Part of a small language model's weights.
Size: 8 layers, width 128, 2 heads of 64, MLP 384 SiLU, vocabulary 2048, 1.59M parameters.
Architecture: LayerNorm before each block, biases, tied embeddings.
Training: a variant of SOAP for these matrices, 126M tokens.
Each number is 128 + 24 x the weight over its row's rms, rounded and kept within 0 to 255. Layers, rows and columns count from 0. Numbers have three digits each. The size before them is the row's rms in percent of the matrix's.

# down: layer 5 MLP down (transposed), 384x128, rms 0.188, rows 279-289, columns 0-127
# up: layer 5 MLP up, 384x128, rms 0.199, rows 280-289, columns 0-127
down279 093:184159183167130134150158097087022109106144157159152094141126116097154148144102141110141103116096114139125185109127128123121164122170100114144110143114143147138101139140148134123157117119140129123092086130115120145146156119151124109155120121137105139119118124179144140126090117116118128166134126133097144129150143120128145119117139097131130152110137146137111095104113127127132160136058
up280 085:134089138147124113138093103143149149105150126119159118152089126130078095100103125166163140147185086112167146130139112129160141094134137122174132113110140132106097109149157069137155131121115159120123149158119117144162138123089104106145132093100158123131146146108108134131119139117127170135133147099135169120085122083111095107119110141117127149131117173147113127149093099061147096099124
down280 092:141146124125132154112103101126168133107092164147108081151111154144149154118113168117160124127119144139112163177133114115092122137099111124131098118140140143185149131102149119139116112129118125137176066143143144106098129106142110093081159157149092125121139088108096137119122138128159134097149105099145097120110177153162157141125173111124122152147083134118173109147162134141163139153160
up281 104:105156096160128150133134135137163140146110064171139088142183144149139078095155129168113100144116118131151137171132098162105097137155141181148152151120134103145115100099119120150165170180103132122146120127137139148123126128096119097125117129137111071152148117123081157161112106079132149156114116126129176152125145108131148130121115145092133139117117107151111111111096132149129147098124
down281 098:101184142138136132121134077147086146143105118140109063135121118144100124153142146139128175091134159175123109089124119145120080123173162099130125114141143087159114092127099140144140146132118123170141148164117163128121118135129114142162058092106088135136129091159150135122146139117145153134138145145128114128172148106138141087164087117136112086115148129144112092134153131110110110127132
up282 091:131170131113097142167151135130138150095155106121157106094136117142151147141129100125139110122124085139121117074143117126131143130079106143106124098183115095146109139148160105081118112136114118164175109167130084159109164115168164140139132145125120142137123112110129103127113164151152150126112077184158083130162133145132091103137100093164151105156136144128134098129124154090124149146121
down282 094:129092123134108160123088149133123092112124120116090168168122149183130098188129165155092109112125126094091130133153106115103096137151153098101148142142112124087128122120135146125119117118149147139114141113131117127168147182145128175141161101117157137105106103106117058126130093130116087129173114122108136154142135136132156116142159157141154143154146139140146120125123119108094160157186
up283 099:131151154121115126114106125159136108104082075083126120126145117116183157129129111141143078163126101152131142162129165124111168119130127134127110172126085081143116161118161113110117100175137133130173122135146140117148137090109149120136122147120098147150114147107106131151133167159122163107080108181150106167156104136127140099089098097172113123158150146128126136107089123114156114122145
down283 095:177075149113128144115138149164123128140104119126114184090151130144141100107133163147124120112137140131154128119141140168131123144114138142128113153173132151126150150087132119120151156148134166118093132144135100126102089102138106099139107078123166133080186132120123125120109085124128137106113172078150128134079106122107128141151145145119137126122070132162172124127096140129092144157076
up284 090:135136121121179156145107147142126132136134091149146113110145113129086103127081095156142192147139147101097156126100092154112128118115166153143139151115113149137124123144137155158135159177129118139137109100091141092135101149105137147093136114107076175136095107141142135140116143152141075135102115154159161137089119145163122149127103139135145087119144077111120141118056151142121135134128
down284 097:116105111124148102103143118099112107140134141115145126100105143150124126110141109097120088108117101161170155134109078107118144112122132104087089159075154054157147117092160130124184134139154200132155112145134116129131142147134126156166139151112180093146160142105137133143148150144134161123135099121092137142170130109143134093144101111154167140142133129100148162132145111139115125134107
up285 109:103082108143145151180134127105105151158122162141108144109146101124096140115133104139119122117143096117105168126111099129117115120182153170115127125113109114198106138183109141153093111158144118142132137140137134128115165067159162127112131144130131128096097140112087129168151158133170145087115140141092114110140126105086090153122113100137117134107084124102143134135100105134139177129135
down285 101:135119180118120133097148140125092128107167089175124130125093148167117122116150125141159132148122092146088156076176145126120128130164114119130136113089131146129114120127128133139157150122137082162143149119103141201080112145138164120121112095133134085133152089111122140158170129167123153107078162172107140113117115173115111144150148098115123097145123127153111139126101129118117145098125
up286 090:125110130146175118142116135129113138115111112132109116175103128152139142146158062149115121108129145119134156142138135133151078072113134136155133123098140085132093159149118122152095095148092087138113103090159161146150093129135137113133162145097146166133135137181158122135112120159112114121083167123093110105109071141138159106086142121098159107138100134086138115127135138145132093142157
down286 101:126151126114129113126110108115148115171121160156139135109092152154118161094132114111093106112129166130097135103045121158064114154073126132153158142161155105144140114131104103143145109136145107134132105118134101135115149119116109164110158139121161158129122121159157152150136114169137138145153132117177154089142133144124070133146136106120126170156107108133148168137143132116083139150172
up287 107:156130087146148138145148138120143145109129109131100128140098163104103129092138107137114127152143163100141173130161083131085127154135114129147147132121133129087159137125148163138101123129183100150143135138144113120080144123116159142095161132118111123118140097081194126163074119102126095093098126103096145129134146138117155110139083123145121178162165156162118112143147130092125128121082
down287 108:127114129116120086131125141099115095105129097122113152128158179178109119133139147129128119122138101123097133178159143153166072137132089181150124146144171096095109127172121108138109100132085092169172091068078108153138122129127164122142115148111095111175105114114115134138137143122143163165112135136119152167101108147104129175122131122135122144112133094122111126125108127140119143127140
up288 094:150087123150157122139137164115134108160167156132158131151150150134118131114158119105137089116099071139181154128128135145097115127110137139117095159157094080112125139139110100061138157126131106127163149131129155153120115120169127093181089183147082118122109107107137165137126106123142153122125149071129086119145123113142118092126082144128134103127129122112166113119136131134122092149119
down288 095:128131140126153109142077141112102112130149109090116119084165140122143158206154102112152138130103113110132093130120146135178102133185149120121137118152114175118129170115137141127136109116127162113131141128105123114104131146108100150098127127128155146113131106174131121126156164084114131137116099140169086066129147133167126112110137123125144154123112132203172120141126128139142161165115
up289 096:157116127136139140147135143113157144138161091160122071127110107135172158115120166134078131084108113116145092126153149137151128124130123126144128131120083111124143114115160109123144128124117119138149148110111097115130118157131073098150130091130174087134101130134107152128134125128104119136108101125132091113146141103147135105079138149097079166120142114140164087195092095124160063121112
down289 089:121107108124143114149156137106101095059127152144109121126135146106101119121122158107109135117092110112120152135109154128140171142090089092094121152076142158125146107136173129084167113131125076112148134147139139077120133140110156085129160111136110136164161106116141125142139112192149109092116142171139145148085124146129144131144136165129092112122102089101130142140120122093116084129122